Weights of a small transformer language model: vocabulary 2048.
Each number is 128 + 32 x the weight over its row's rms, rounded and kept within 0 to 255. Layers, rows and columns count from 0. Numbers have three digits each. The size before them is the row's rms in percent of the matrix's.

# v: layer 2 attention value, 64x64, rms 0.0814, rows 36-63, columns 0-63
# o: layer 2 attention output (transposed), 64x64, rms 0.101, rows 36-63, columns 0-63
# gate: layer 2 MLP gate, 128x64, rms 0.116, rows 0-47, columns 0-63
# up: layer 2 MLP up, 128x64, rms 0.116, rows 0-47, columns 0-63
# down: layer 2 MLP down (transposed), 128x64, rms 0.116, rows 0-47, columns 0-63
v36 105:134081131184150129119088101084153079170164080184109091150169082131164139128122113087112121134161121100149122169148100110136116049138103166123064118146113052138134127161152113114108159149155061
o36 110:143122177162139094132114100084059148187090129153127094139070112115105135090115109124143155091077168130089161116136105106087109083143134109179124097153183132089172161138102205142121167101183141
v37 095:156117081116060199199196158124098135118136137147089178141185147149148116085148118150123111055160139075200108150100109125133097141124105092089145117167130141131109169135143098139141106155157131
o37 097:147153086101131126137156104104080149080080213137157101171090133154127134134148068116122106084149178040170106123129130109096141127064133136108125091126083128103144080108138124069152114165141093
v38 091:164086165095115146132075120096142070096137058043146119126145115116131114154162156138118079087104091126126168121134114115178166123085173125112126104121071134069132137101132146066145140176087171
o38 092:111112096203136152110134132173155129137083109114162114087096119166139113162134160141071198048149096135122124121172162107143154131123101139063165090193076163095157105160150105133148103164116130
v39 085:120198055105159120131141185137140119075165128182154103154157081178164107138094113059153103116161120071127087122107118145119178126069107119116106109116169171125093117106144137140059132137154128
o39 083:166111068116105098148153150160084120110161147141128116117097105115109104129128085119129152043154112076158114128103160170138149160141095142230147114147171109163107184076094134155105143149188103
v40 094:130062174115101118160154165150118133154160157125149119134151080169106114152128170157104085108032164097112088119168074140160113153109150117108064121118120146136165114164148068111086130065093146
o40 102:116115102147148141118156164135077138117166083110195103087167076123185127128133132177173128157086135102141126117152137168144152171133172171098181111095075145191141140200124166152073103122136144
v41 094:119140118151123087091092084158143125112216095133169108102124154147186101151078188113123173081094171160103108136087104160122124129179136116096125120133182139179094153164098132149136123071131185
o41 088:152177168143117120087106149198118119087154165121135112129200132121177126123146141176087143114067128151155161094127127130085103102124128163184183192120183127128104112186101145160080094137101100
v42 102:145179156086177130104125155092048116118167163185152139099153077140121132121130197113096143097129130119149149167140130074123113158103086159131131174153092102175120110113161084089100105075188144
o42 109:166167090088127076111126105123156094122131157151155191143117096139140107113052105179186183142115134120082093145164160122060118151110160113204123093099143081144138171145142122167131131151153167
v43 084:117106121115089098060078145131116102101120064122140154135140082077074127191121151082092151168171107167147111122167134105150123072150050106175108106124177140101093113091151092124141120133140172
o43 080:111100138167092122152083142147142126146108085145145152158128149109111222051107051151170194126125148157175163102084145088163118098100109129162156117169142113116114156127112108149101141093084168
v44 094:145162132122102122107081085161076140112183157103130177166157113115090175157124093118180086126142155131128118128091128124127079128073082152081078130130173181076132141158121186087088135146182155
o44 091:137053092115061119169114146135183119102165130191071146147113147130134115151089146127169190087106119112121128105115103134151129103092084106143145112101122175104153164156205123088143134167063108
v45 097:096137092135101137092194137149144082156123128109161076119189102117153117155125148194188099141096122133182116111099098088150119086157068080073151133143113089153140188117129123100102093130180097
o45 112:128115127132179201081149124178071176164115156127137077110152081120144133084112118151181159076148126080192169123122128113149131131075166098143104127083112094123111115171085125121174161164114086
v46 087:171135061100131121093078160164112112154082100103138160098077058078120120091165130094158086138084141142078110097157139193102150141171104081083138095096104138141127144134167113117145135181094123
o46 092:195123095125106185171085118102101137162189105099144086144164121128126157137164168058130125170145185164178115150143169134179157162155108124129144061107121083119090109125162132140142144164116179
v47 086:148158119097108187148094108131124175144095152080135191130102086120189129145131170104121192108080142146195125122121126119107137109147093107106095184114156111068131107082179103125112212109127138
o47 090:102120099155141157165049132161073065114106158081086095190103123110162105166117122175148139169158153155161112087173153089143068141152118100146121189130109088140096102132100097128143172129101129
v48 103:095108145077092108170143168168110100154080047125127133156148089118137186090093142141137124155172162150129177175199101132104068120095134111167148147113117134102162104063111137089124116121178116
o48 106:074156160089157127097126089116123161102127098216163127149129092135171163102105107163172118155168187148098184140188148113181142123194082125160129118129134110142149092113102102104120139087084100
v49 104:143131101102042168142121122101125114094142121184104154132130096155123161100150167114138185164198117159117078134137109162102174162129095145099113147107212107113070137165071122122162092143093135
o49 098:119124119108112096194085155110156117153135200166116183131098171065101182105113144150125091131136142101124133156132173175112126116146106145157175084065117131085207106092105130129138162113096080
v50 104:081118127134121124174139061169106146158119126127150087244142103141123126081138114130105124100101094151161138145130155170138164111069146136159096168122134084049148154166112111175151141166121094
o50 105:113133171164186088103157142110094130189129108096123053139109135167120147122176091164164108123134123136114094158114143171098151144194083136188122135132126174145152103059144130094116116117092051
v51 082:118098116152173133143111079099100107111077103101110144112133102147107133094124137123173164068123143100149144119159086144120106123217170116155049122147095108121059158127055155158171157156132169
o51 092:164146122121087084116168124118096109110141050154071136134087111100105123141158119166096102157094152164149130162155133091050113174136129089144147110162095158057164083089103097084150107180122132
v52 103:143193199171150132102127100150159125205171149169136130119150092091112099134119211118148163137169178129146170087154141110147166136172127110161177131108145118130117075146133171137123087125113182
o52 097:221059099139100182110125137144177124149150117108094192119143114172110188128125179180152138139172129141159136106119146115121124098122140104092163097151169107120122147114151143084178069076136164
v53 086:128109135147101121073067072116160123163125149126099113123147110112117154160098161095120103150114191145120101070078122146170133165095133085090114071095088076180134108075139103115164082086162083
o53 094:123100175140108147120097164115102154121180112084207191115115182133162152109070105140125094077147151167132092104149121150106058104069137127175115098078128096134131101119105171127108090171156151
v54 100:152099097124119112110159113087129141111197089080152140122142159142081181122181094132146175161148160154142121143181049121133149140067082163144180109159125082080127142164144149149132170125072137
o54 101:079167121160083154124152150088237144162063096156143100152093120119126132103164143147114103126128117143135158136129092170114192122149145123212111131130083131107088101193131129137158140090122094
v55 099:136133114103049070146108086112134188107161105078091176145154123075077128170126157158143124139142098147114128123162132115064118101207120119155155088115093088133176148089141161131090166094127143
o55 102:190147120118106103165101094102122128089106112136177139137152109144132192129115240112160159140158133152168117124128047128168172126118099063136130137090107133151152115170144098131124105072085102
v56 080:152157184176101149083174114119171147118116120079139144104123159153097084145101154124156117070189098165154071140134103150088122183150121105126155152100131080152131045094075122131080152107104134
o56 087:177147126147149119220111113076121126142077159116100186088124122121142160131072096148124112116198100159134124119110099103101192116149187135173143169104125172156140089117168128068123168129158129
v57 096:118153094165149115117122073129090181134169057123150124173131087135119078152211144043127118127109097128108151128126079130100136143076089158117145125143143092101154141074107109079167099178127138
o57 093:111133090115172113184141102126152078179124172118163142127117134123138094065159122164096116095137067145129155122131132120091226121150088146178082098118148128095118103094155154114141058142090178
v58 095:125124118169120141196154080161117166153075157132164143069118106102157144079202105100177114137072071141156071120132170087117151081098123100135119099093106149125111091128127159086135134076157111
o58 104:151070097137142177201098095150117085180153110142121103152142149131149098147123102140200119119100117119113113200185116110113152130120165074071138145133156067136127059174119115125138116090165153
v59 099:217112163102118172140116153116176165178103193171141138163168119163113132184162106077138097163122099111158133158150118050155147059130136100136153083113109108097099140155135125117103107098144128
o59 090:138087063141190125118148155128172186139126117094137141162120130071180202144124103090161121095120112061121073102143155096135093072132155099100153139191104114123141164160108168115158138125159151
v60 091:157120142111138101163158085116048118158096103131166164149081127080108095127183103130089141099188159124111120129089080115159084113108148093066085130116192178106121085143158078162106135147145116
o60 099:092137130107106128177134161096101151088169127109114056123129133203091156163123061145122131092137122124061188079149168154070108183117156155128110145132136166114170128162138084149118152158101167
v61 100:154041092127058156138148130106158079092143195153142189108091107063163129160156132156142147170139145109163103109116124122129109132133077119111092114119098090089178124137193109103106089107111150
o61 092:141128115134099146172121090121144124117097137147139060131156129099126139146085097193153124108080203136087073083115145086167139167107135107151111070106084155093188118108064137129099176106164095
v62 109:118186140131142140097120116095175122117131123148126094148176141103113128075187155074117071175131173158085172081140135140200109193151147119137103184169102146085119104104133102105160084169114113
o62 100:065143137152114081089081158115161146150162142141090228093148145124110168076181096132127125151096112102110080101153089150123140165106137141131098107142127111122082149072084156094180110179118149
v63 094:159176122177128187144103116089178138146153140104110152172101160097074086114078182150127157169093114117120170084157120123134139159089103152103094084134159090118104140156072183144068091092116129
o63 096:186094137127125113154122121102156116125108085123083217192143151086160154142177182172072157123126178166105165111073104165145109116126100131100113104109113090178176141140141169111138086144100131
gate0 088:139118161129143121145096166121145115102113142202119122149159191116128105114180086120123123152161159111113095107176121119189084106106119064191073089195131122107126100166087074120111140096093172
up0 088:128127130091143124165094069115120157178210131115095064161075087105141086158139195110117120098077083098079143153115125152133116126080117093132124173116142126074137136181121148131144144149153188
down0 093:154098106102162159065101170076144105111130153160095104138195094107177078133164139135149092145145159105125066119092120171135146076172111149156120127191062122161109103123146134094070137130156100
gate1 105:101139179132101099136113129145120092177118119215085084089110185142109120127108116091158186132135098183121150140152116120181093159107123123163132152171104165121116077144077121124196054129143110
up1 093:122140155141066092124134168066093120114177121152079121127157170114081098143117128098118111059070085114123164111101090079132093166116129150137153082172101133168147081117089142114166065146149170
down1 098:166122140073114132115130180095159126182112141080159061194097138116117132123203135130147124112115108079121139088084119100060174141118157129130179190118170131147108137155124135206134122116115158
gate2 089:138095105159141097170116177161160108150111195134130121158105093107133084245119105119159153143132105092156135146144128192158131126110094123113146180187098155137091098161144112115153163072152111
up2 094:119136133093077042129123121135176135083124137165071107182122125107119064186126104178135150174135123106157176114160146162107132115093115114114137107178072122184134121117143101061079114109101146
down2 094:136150189136125082113139095090122091068137141187167075167082109135152147111174137129146126174078157098136063152126119136121173075115133092140124154122177092120161068141108063132105087127154151
gate3 089:094129130146182136134155136140137113105180135099125052116108156067145085138143083110157119100076113094143199139078095145166110159156100104149122150137112116184174109158169086087129148101099058
up3 094:115111102082124126136110067182123139113123149160181149109166142085154149190096176110110145084089169137165142127124157199157122143107129138142119165157070090124074121218094133127141151121157090
down3 102:114108096112117089099131076159093104126175133133110219120146169127093097204149178106152118122117150157153178148163159125155107129099134179112128175125180121093157090166147122124123191179098154
gate4 092:062112103129143138172147131103071145100121031173094104154126077148128104148119114111116112145173193091175168167158085129130095154100106093119095160154119085114150179131086102092153154133146135
up4 102:180122156099187140051092097159137152147155161079158150145124125122143106150121164166135171129179128108121167142121172138109084073129150139179122065085172121083117099106127129121155107064070114
down4 093:155175104157163129091146107141096163093125167145084097068076155083154091121218153162151093112080122111107109100150140166124193120149147077151149113154169116190102128156117130100132094119162136
gate5 095:156085130144079141192125144190102065158153095062101136119114161124167180123104124125107132152097161124046106142092164139127095185111070119169120148154135136116175145146113166164168128125125161
up5 100:095121108105233119079115122104132146140110167070152089116139105135115081154162179181168175117139111109182131156136104111112167132158186151104130188102087132167068109122123123124121119179136131
down5 100:157087108161169162151133130189146131220175146149130149098116151118143086132167173178144144160095121114144129204118107146187159148140152094171095067184152123164145114143141153158143095108131106
gate6 097:108131132129139146166156107133109118085156191137159124140102080129161104097158062085168145104102110117112064174170100139160148126100125119108188088129136091118102146132109191067090118077072175
up6 090:162072116067131164182129165128121138093164175162187180120168120150122121150101091184131143101140184130173111186110150132115107148054149065090139115082152141120139121168107101106122102126120159
down6 096:157145108155117136095085143145149142135067171099170164094155126091111130144132165155194137157118122123198122155123136149096163185097101122086166118104113173143138085110083177124187150206163147
gate7 096:162151121143103110096155115138124152071085200108109073136104144171137080139124073148139195135158172123110092106147108108195160160106133140128156161169110122099056129185104107098105182158128123
up7 100:122136115156093147060109138138099155068059077163158160091114111143096102124163150062144104172098125129126122132097116111157108089117135164060091185141109133134108111102153131118153110148174041
down7 103:132146072157142057091173110184141152093122170110158141126162142149151099126108039177084192094145122128104131103087179170130139157097103122140114107130144164142144129153094142128087178075096127
gate8 094:121137094109116197117159136112156075171141076105189122100074103105150156109108162148145143154143165162220111135199078109148119140148096122165150135132156163127130136200152146112126081117103148
up8 096:134107111148127172112136125144115105198141113107137082124100121115131095101075197110115204174122078083220106131155100161132138125056104116107138131099121133129081183161092137125156152134122171
down8 093:111165161149141141114086093161102165115129098075141178055114131174138107079146071110162119149131128153091185135166218181095101091099128117139134079108171130161138136112124141131118087170108098
gate9 103:139146154154146115161146159189148106176144138176088094087172114146163102143162156137194133146129091088161088148134148139112095183158160173070138240133129106111133141128166118117153114132153108
up9 106:177121082060123109125142111138129136148151146115142152180077210088119138130131098144155083132168086139122136110147075174135165134057083116127121118158148117173178087178100100156100148148149179
down9 103:097133143071148117075139115156105114120072103112098110117080134128028167089145126165123152167163134105138131133103112148102185141040121111148098152126133118104136056127129104089173156181126109
gate10 089:149118123099132149187127079105098104144092155119148105057135179194145078110082146193105077126099106112095144098125120173172141150136128146181158109188195153155099157137114125103144159126162121
up10 090:105092101133125131180126110133151071095114136101143140113156144108079176175122115117066091177123135184145112166093202177127166114087114191119091128169164114128140202153142139145180155122107122
down10 098:095145139136149123170138121141136109070134152113074105169110144144133070118145099096146141148170099203098167160158178131124156089099123187126138135159174147147134213193125151101159108135148064
gate11 100:070142093137100140151132129165099109212107109173148119179135081141144164121076152102144154114112100150132171114088120099111151138116087145144106107130188116078133155143091132097114235097097093
up11 101:093120094166170159208128090129076106143122103169129087133143132128166129148080176136139131090123189168183144154073118073150128130121097160136162172144130143182134110135145075115090127096061117
down11 101:143183112188121086124173107153081128130129110164116133118167125105153160116051111074149081086064136110115166105087054105138133134118131145183092116138140120097132129169092150160135169104064103
gate12 094:136114104162071115101145103130110086166126140172170124115094085157149097144135092107192171097166133104136131083111121143160106139097083135076160099128187146186160134176145154100147138130030150
up12 094:132138118073200124179128112116137119104129100107097140110189152134122169085121167150112091099075129153126164126095107129135120125177182135196089111142072135056108112083131131160127115143215119
down12 097:105122087171127141103137097150130081157140133160114076104200113128112115116129136089085112055118073151128081141181095125148145058104098180128137133170189152142137089131168091127177126080122094
gate13 108:093142174125103068117055155124115108111153134142101055049069097126070138114100182128114117128093116132113135119117102105135144171134193164167154128174125141064100150174129110142112133149164118
up13 104:183169172150171183108123142137171153107112094124090116122107161146141134162161088150153144086133146220086140090147112135151129119129111121145053176126130078178186141201107151124156129129124138
down13 103:099152126158153158094044153134159125159170099140130139141054106105162137173124173127143158121137128209129168091152132075100097120077108118128078097080170157108141117119094130117190139171143155
gate14 104:100154177162128064164174109189118161193126164123136149132093129176136072121129138158137220088060124169119114134128087089146150133118125069123118130138153148115123091164172116164145129166130145
up14 102:111056099161075188131143186125119127113098106138101104091178185153114108101089077067130140090120091130140145120155108103108130089111177172147167109072072146098116160146094157165141125164132121
down14 103:094157173128174153144141117114173156146095198129068085116097169133134104135099139135132151172155163142094133174106154136064116158130142087146128064185134089154098071185166122153081134140140154
gate15 107:143109152157117104159151112176130166144102081133148128131125187147129145128106144128087135159132110187121101086079132138129123148112141125127136137195201212085201122132071132201101164116124166
up15 101:089175074141170150123132142142121083101118101167142117108088099086122153116076108136118208155147118157095134132126126171143116151153152159188095098115084139063060070107115113147160078172117156
down15 103:120105158117115118148081173112124109099117160155106166125146079097099139178115084162144197048112129126164148176159171127106149111099117067150070078112100095133087091108137097096112071093143121
gate16 098:185167150138190115133186168121168108108114147148053108164078112131132078165158093114133075134123119109097119132120120125148145068083111169150148123117098163169103171094133065079119068126130113
up16 097:109081146167133161128122177125157131143125162200144146162093125111146131197157210145126092093139068084102109116105137127165113132103102189160092130123184138128067116132160149079157177112115141
down16 103:163133109121087111150116117111192139201178140150131140193062109151100187173096163135126137146071123110144093129117129185193169095155126124135175175169134143141097145129129130079162089149138136
gate17 100:138141185142076118116122118150141147074097165147117133087135114127039111117128091112122039129132169152151156111183129134087177084054132141104125152158164139164127169169123163136118144133091079
up17 094:121147187164089095174129053181086146061137169110134181088184101148132141121132093141132134142115170144135154122149105127170097121077107137096133152213157159096104122164084153121109099116145113
down17 098:138170140147125104171083057145101190084132158098104170121177121141122129123111148093117208107134142101114167128134119116183114081146171175090129176169162148104129069100074128146157160119114161
gate18 108:096142127109152146074107112129122159114088113107124174134159091072157104067102076111119148078060135144142121146134100171133171092109138081172103108094131062124136093126127219155082093144111118
up18 107:126104156097113148107202134111148083065143103138132139122136086147092215158165083149105116130186131098112147117149159116099055187136144188122135167171095137132149196146132129135146106105114153
down18 102:145144114113131123102114128113138151113118161059151134147136186121092077116137196119125159123072103182074127178105116152142151124113165115135115081173079119074100154079142125051205133103127130
gate19 120:125155149099156081180162131127167054121114177125084093120101132098097153111155096166135052169132163150080148081101130150131106157135072165204104147106107144132167151149170141151087130149111106
up19 124:134179148110183103129147108128182078118171145179094103129107154125116141143123061127115099202122152120139107087126119130139126175133116134192122185099135157066141114087199108146101114147119056
down19 113:122133170096222110186062071061144185161151085144128096092081151108078131112117110132122155168142115140136091125125188137131137135173163125137140125168110187139119126127104150108085128111141094
gate20 108:178088107127150123122120132061082096031164097116135140135141153136107120136164118161098070147113147141158061148166112143094111099129126194107139097126184155118146131172191097156156149089101134
up20 108:147186156164145143104128160100078087059177111086156112089164126121068136130141095143129079137146091079108089188161152150156113075164125187130156095117150124118151102155117127188112143089113159
down20 103:107173163255134166100117129096116131146118166117165164109135112131098158105112117139176101111119077115100139139104149105169160063178109105141168142104134154132089083097067100156108144116148116
gate21 110:130139179175129123141108168126154061129121136128116115191066087118162153117174162069170105090142082091102089137088132132102170109096077140152104154102173153187119164101169102157099120124124084
up21 117:077171121186128107156137233130164094144112141177124088074164143143132139146151115171165162089103118136113147089119130144099138090156167137140131152056082144164141137108120160174167126136128072
down21 115:161155094200148150185118179140152126123108159171097136116150147146138126130180128204184115152070140154092098101126139149123107103153161117083129174124128104120126178101100150194072171178129117
gate22 098:080139072129163160125153177118067150130130132153165065098072131164141131100130101092187134130114086097050125130110174099116119078159139152154094102145105152150075116161117145159124114138181074
up22 096:096063151179125151141076094129117121145135124129156086132138172081167208169111073166148122160138122115135126113067160111141113090152119111134130144187141164119154146165145138097138202165178075
down22 098:133066140173115181136147154164076156105146084154160175086138155165124165130103111145181110109094080119113173143089102118116136132143194088192108123157088132092127093121114146071103160151186145
gate23 101:163074155100094179198127102127091117150151099184168110163079146170126095128121141153158171143126139136161132153157123125187115146163067115117178166184139143103095153163148075168142182110113121
up23 103:081113173150136184195102164123119113144119188162096162176124148143109131140108130165138107113150156208140161103097124080110089112127125107118159178157151080090147108204141087140118142079140171
down23 105:116178198117144073097091183087144198114084127103124146108104139118106075161115100161166078091080096149132138135108087139136107104096134108077099154136095097140076093160159118191118145144141106
gate24 095:111115098111170144125128164112106170124150122117117087116180108132068150080195142157119155182105078091115126103180121174149134151056153129073141121147117127114097153135192206165114159158131157
up24 108:182111149150132108082139154120124134144110132134172185158101140109139112127109092112169083142160111108102102164122160193078160152144140085141159043121165102156116147060072142082110099079088101
down24 108:172108129124115081105146146166114150119127120046134170170121121132113129137068107129173148078111131133166098198113176160128169136153122171124216074101120164132142168102112121113158092127125060
gate25 098:114124103101141159133117076134067084141136136121074095082107200158073119091130120099126153124093146169100134118139108088128152138104103170120173171081122198144138160151138103032109152129092114
up25 109:134115132191146113100161174131142162123124144163117144123140087093160135125182149104079117167093133066176119109162169111111130069094178092130088105173104088108138136058156144170099057097146119
down25 100:120083191132179085167120171149151140123157169126167138148131126141151154060152119194065122119176109122194142132166113168134134108098146097109082095178111143096190105087132105123122113103157089
gate26 096:140108134109105052156149103098101107098201097102154054109101128134129099151126078150183072150187112113126102158128137117133164094158097081193135116143168142128107094108172087107171154102137112
up26 097:088204155139130128115145132098143138110140183112086183128145112155091148120097110100081189103075122175092114074149151193159083172171091129093089100127078151129166131083114132152109142132109099
down26 098:131134130150153178177055150115126080163089120181091142157161113153130113119117105082102185123041106165090132102139142124111126117108096179072143153106122144130109118129147102134057156180178102
gate27 105:086147174102126156108088103106137171148100120076111149152124108181180097122100107178090085143124200110131147085140106130089137168100143161089168143137191118122119116175112195079152160101177130
up27 105:174140104111108138107106122066166101178101123095061083160105155089065120106135166115178088100155146127159159124136138130122155123171114128185143107069056112111114123124157137118171085105064109
down27 097:172084123090159165164078128084114111076166122140082135182119174163070120160101077182148072102151182094112127094138145127115135129125081133156096110135153114099061131114160141120097112101108182
gate28 108:151129116087125132144152080132108080141120202093123157160130089096142107109133124138187133149176122086108091099125143111167089114125072138176126064074102099126195128094114076132167127155055140
up28 107:082097131158122075131122133136165139112084085113110073070131162162162095161169109087149105135145152186122106126091157093134132128074124128124189193180108149161103194148106148112184176138122126
down28 105:161090151114134141129131088128099078123180192095121161106119095128156112067118129158167138162146147124070136115131128130157137132136092153141088074116117107055191079090180069131112128186089103
gate29 098:145154149117197148116147105148199083118150113120108174141110135052147136122109062148119106085162145116087087081122189129149096098142068172130112056103128102142162178158143122124151127143149155
up29 091:091151054174100134134108132191119095117095137091141112079173101121150085115115104142105139160129137129094215155155099101152147089173129154164164080117081123090131135126157151203082142159132115
down29 093:168119136101092111149095146120086148064143132157157151209069098138160114085156141103138116077091075175129138157103151146107093101181168109128099136151165205158123161148170087135135094129151119
gate30 097:148111125131088139164067080140109095140112121131115073111090179092135182156096152217117099144093131191113111137129085084100062092143149090145145151143172117106115084161084109095143152122157131
up30 099:136124107076106098146072107174093139171045150086133121105105119102124145104109152184125088105080119155133098160074076069149073101104090196125113104158167159151155132119123146096110127162125133
down30 093:138120139114150163135062094097144081113134134155135113135112169115170097132080155135076075163077123136104176161090134109167037086135160139174155183067147077119129122181112128122103118117115143
gate31 109:105124125174123124138191099082066144161083103169171078096101153110118116134119201114102075078158097191167104134147053119141110130122125106143137139180096120127088113144119119126196126123111101
up31 099:102168139129131124119143084157090082123119054156118074140080085119105106089099103117071085165142133162182150172101092182171095145114155151126125176127107171155073144186135164129119137174143124
down31 103:120085092122128098134177163125158090087162112144133139185055088134108133090050081122063133190113156109158137158076129120133116063118126109141087146079151109129151135160130133127125090167087159
gate32 098:069099101146116142113107129136147067096122159140110115104172127129063096178115170158070144149165140168166153165145135142151118132141104066097108140115124111192172057172065137125109133099101088
up32 092:108126088111138090119129127091093176142148140122073160168153165138118119151098130076078111123137146101134132177134161043134079190049092121103134101158134123195106067113136124144091125112085121
down32 094:144129132149115149091146110128102132188137136080115140112147128069141139120153061187145177190159120128177160197076098110148105137144144080116122108136118175151147191130113187130203130132159115
gate33 100:115097152141185096081152161135094159099082089188106126084156095060086094157130160167115133134019115136120137145129123127183170133123133115107101164157098149125139153127120158082170146153124162
up33 100:167120116119173122106142171137138082155120133091165037162125170128080133133170132076129082118169126115178153131156116126143072181138160114126192126122078174139129118167106062119121165118170102
down33 107:143165086135090119092095160122102122119137149186136109178112157108089191119128140113123172157117100163126172123148129134209136169117123110099127091171145109111112212139091200098189162146157140
gate34 100:118072137103153047170129102166117097135142159096123180107145100145135121105157135127139095143105108177087061098077185153105072117071088131141122117099166086099127148054122108122142146104090143
up34 106:149089115051122056144114158127101137123136105158065142095066157121132159088123112155116149080134131161109154172118181116081095159105094173124120188111145150084138128127126141126219125145105097
down34 103:128088144093143091140095122139117095145143099088117058086166108126182148103165076195117146125096082126062121114149138111083091156124091113142120149089113094157160152146207085170120128146178117
gate35 108:072164180154139047154084161194093089117172104168141119117131134156150098136169133161126180079101162073123181113110101118107116134135073102118129150149144192171130121093121138147118083114131149
up35 100:162150094184092129142164145106174163148106068162082095171093098088127038156091123102109106149080165162110179116139098156116142115174088111140141127142115146132196096130079104136140120094138105
down35 099:164129165098132158095131100165097171103134124117170155136147118141100126102100141191121076178128118098163081111108155129122154166129201155121199137196101091170164082072115124075094110113105124
gate36 115:065139082157166156074171164138172177114105107111091118089146129137145161160179089091132099152089122136075150140151144072152192152163088138152092115147082106116088159167135132114132161172159096
up36 110:065079115112156140093131115155176137128173125109146134110189194087147158082125090120115062079117099131134122072100165151127131110101119179120134130203144104123150183133085155101136070113137097
down36 114:133127123126125169071120167120114136140158058145087091092171113137148131139103076085081067132101159142105178118126115119120083151216088148123058109131123127106156168175088127097171127132094104
gate37 108:112089179111121074134152138074171119098185119075121105149103115132119121161104197137122088087093133093120173110110122112088111134084191090071131117096099167096072168135164102150149101164164131
up37 106:036128139151128123096052202135119121091082114130148114093140104152145086136115128116133135116096162054103154135117153161116113120137147047149115110150111095087108096150142141112147073141199103
down37 099:164190164127074139127140109103059134095167105080121144151107157064089123121139114087152149110121131092071101143136170066157120118117170133146158117134117129090119128186146156054111202111111109
gate38 103:138126108123182141143146136142141057186120140091135072116118130101144178150082178140120162135142094190139092140133163166187061128118074108130149111125168113151100145194146154100162153099078091
up38 098:109191113147174145106162088181110181148059139071103106124142149129098126163165127097133119118143074121199119156126112145157119122148108166106162125144085082118057072104130148111153088151097086
down38 100:132169139109093126086124176107123134085102168109142144148104154183080187105134131180078131073078101124178109186129133113171142142152139111126151166157111076111119114104093183113167070135155069
gate39 100:139148167108083149092172152122183155112129106168101110160145122161191076056106144116155156155074139151107118142135120095132084073152144129144112091169138109108191165100138109078143084114071085
up39 099:143111140129088125116192179152141144080149054108081150161108070099164107065109135133121101165062154129140193096136165152083138090155124192111135125100077127094125117130138157119089104131099140
down39 106:091100150137181088142081148110118134108125111056154150151159202109115119140104148142092090166185129109112145149072114097103190126119099158101108160101091110109064153125140173095075177118111161
gate40 100:050087130142211119147122113182082132155110164100136107107189108099128171162150136169091114147074174105135091146138104109141139175166097125132074193154123167121142125114104143158107132143077149
up40 099:160156147156069063121146131093211103123090109134076164156108129127156080102087101097114113102181100182112125105117183171122133103083158122173144101096143136110128152135111103113155086107194157
down40 099:117161158127110114098141169086180169078103096137125133156049086126099144129116138114144136114220083172124171097128190114156139144122106142128140055123175114139110129169140195161113127102121098
gate41 088:144057117127136171171112134089107078105113105164161128087086109085119166159133122114057119102092138073124176177131109133185149188145128146090162164128145128073077094140117138107076130168142116
up41 094:140149113107109091224110125196122127121216106135154173153159173124089125154181110122127130164120094184101143117122155110103111152195118096145124118114156099144155102089134135176167119099182144
down41 086:099121159125159149062103117125106186100154111089139079142153068122102116120094101132194136148181104162146092122129157102106118141125122182174049097145086101173148177179166113138150140162123096
gate42 097:156121146047087116158085088168104098109158106096172101173111196110128118075088122145128062073125138111122146146109121130078112103109134146128203083106130151113180103155132153116124153073119106
up42 097:100084110147132110092170087072103129118104186131129116225089164182150154092120144105097148100084084073152137137160161149142124132108140091094094082183087102164116142117117097095141157129147158
down42 095:059137147127108119100186118092111138119111173060104150107121131092210145148072149100138136121111127104122122108170184177157124081166133124119103121116116071112171150103047082166142141131110148
gate43 087:167106119147144102124159154104154168090113069078111177158133131083135153155171173121127076121070106139078118076189111173132167115127142168169136115054166135124115087124168135099162129131168091
up43 091:097153073151094102133220101139131111169107161100134139126110093145115140147136143067127152098107076126168120047140131092100104123125159159079149085146096091101125085107121164145147040130114120
down43 094:114118090118109146074160142151029148115118080153078116161124200103150113166117095100143111137108116155125160127081112164150084175157107181088123136096144119104138113174125095067084129177108132
gate44 106:051151128118140202107107165131123094144088080154155159155178103137103149124165101172123120168118110154165177081201165176164140167122177126132123134121104147091130096087145114083144161092103144
up44 101:115139121170075124144100071111150123123124111103113069111151063099098144112175182116142116124178072092162101087080154099148171177133070144113154166118138123160127108153142139185110139133055091
down44 103:132104157090157130077123143089111142158152124153093228136117159088147114182124075122108106113127162151176171163130091171118104040111133111093128121118166130082129149091150091134137139063127164
gate45 097:189121065105118145205113115192182110093129181120193105140098140117145095136115102159084118119123170114145119114163135066108088122103165160121148078084141103099131142105128087120097109096160079
up45 099:172137109132167118145157067172139121101120106118183177151121118124149123111053107137096100158106156153091152117127158088109094108078210147125123092106182099084068123071125121102112121176158099
down45 090:127148153152158103105081189081111162133126104107127154109140184144145112116107163094131108145115061152064197132105117148180135087212175145168127152143140107162091178113094160115134138138089160
gate46 095:087135099149199189159142110146160145110103124126132080114161163105106116105170152188146179162161077067165098121130131179141146115145113117127172092167138207099176105110115142162120104114086143
up46 100:138120112071121103158117094162151139070173110171132151151192110150127154150133145089098091165083100162087092104138095081101087181143153100163107155113076116106101176127145208132127091143157159
down46 098:118221155098096120102146100147115126179128149141078088102102075164205155100100149106155136142115156145090123110188062104079100162146091134125136143085152118120112145124147149140171093185131154
gate47 107:082080175090120082119096137117112109115157114139125117090101125086194069141130119133097077130123169168168172103169132109162082183094119139068123095143102122128175072110071107092154097153125154
up47 102:091187100143141137111144126133148161147074193157099223131148122121085055109114147132082107155114174119132132136164110187089121111117098164096173110075177080155102117124146126136140088135101118
down47 099:158134107177160111110112077165107132151154120128174112088138068111075116133072143139137161121167143080099110185079109119107118069068125099161124120145171160142115134099114199109129103146208117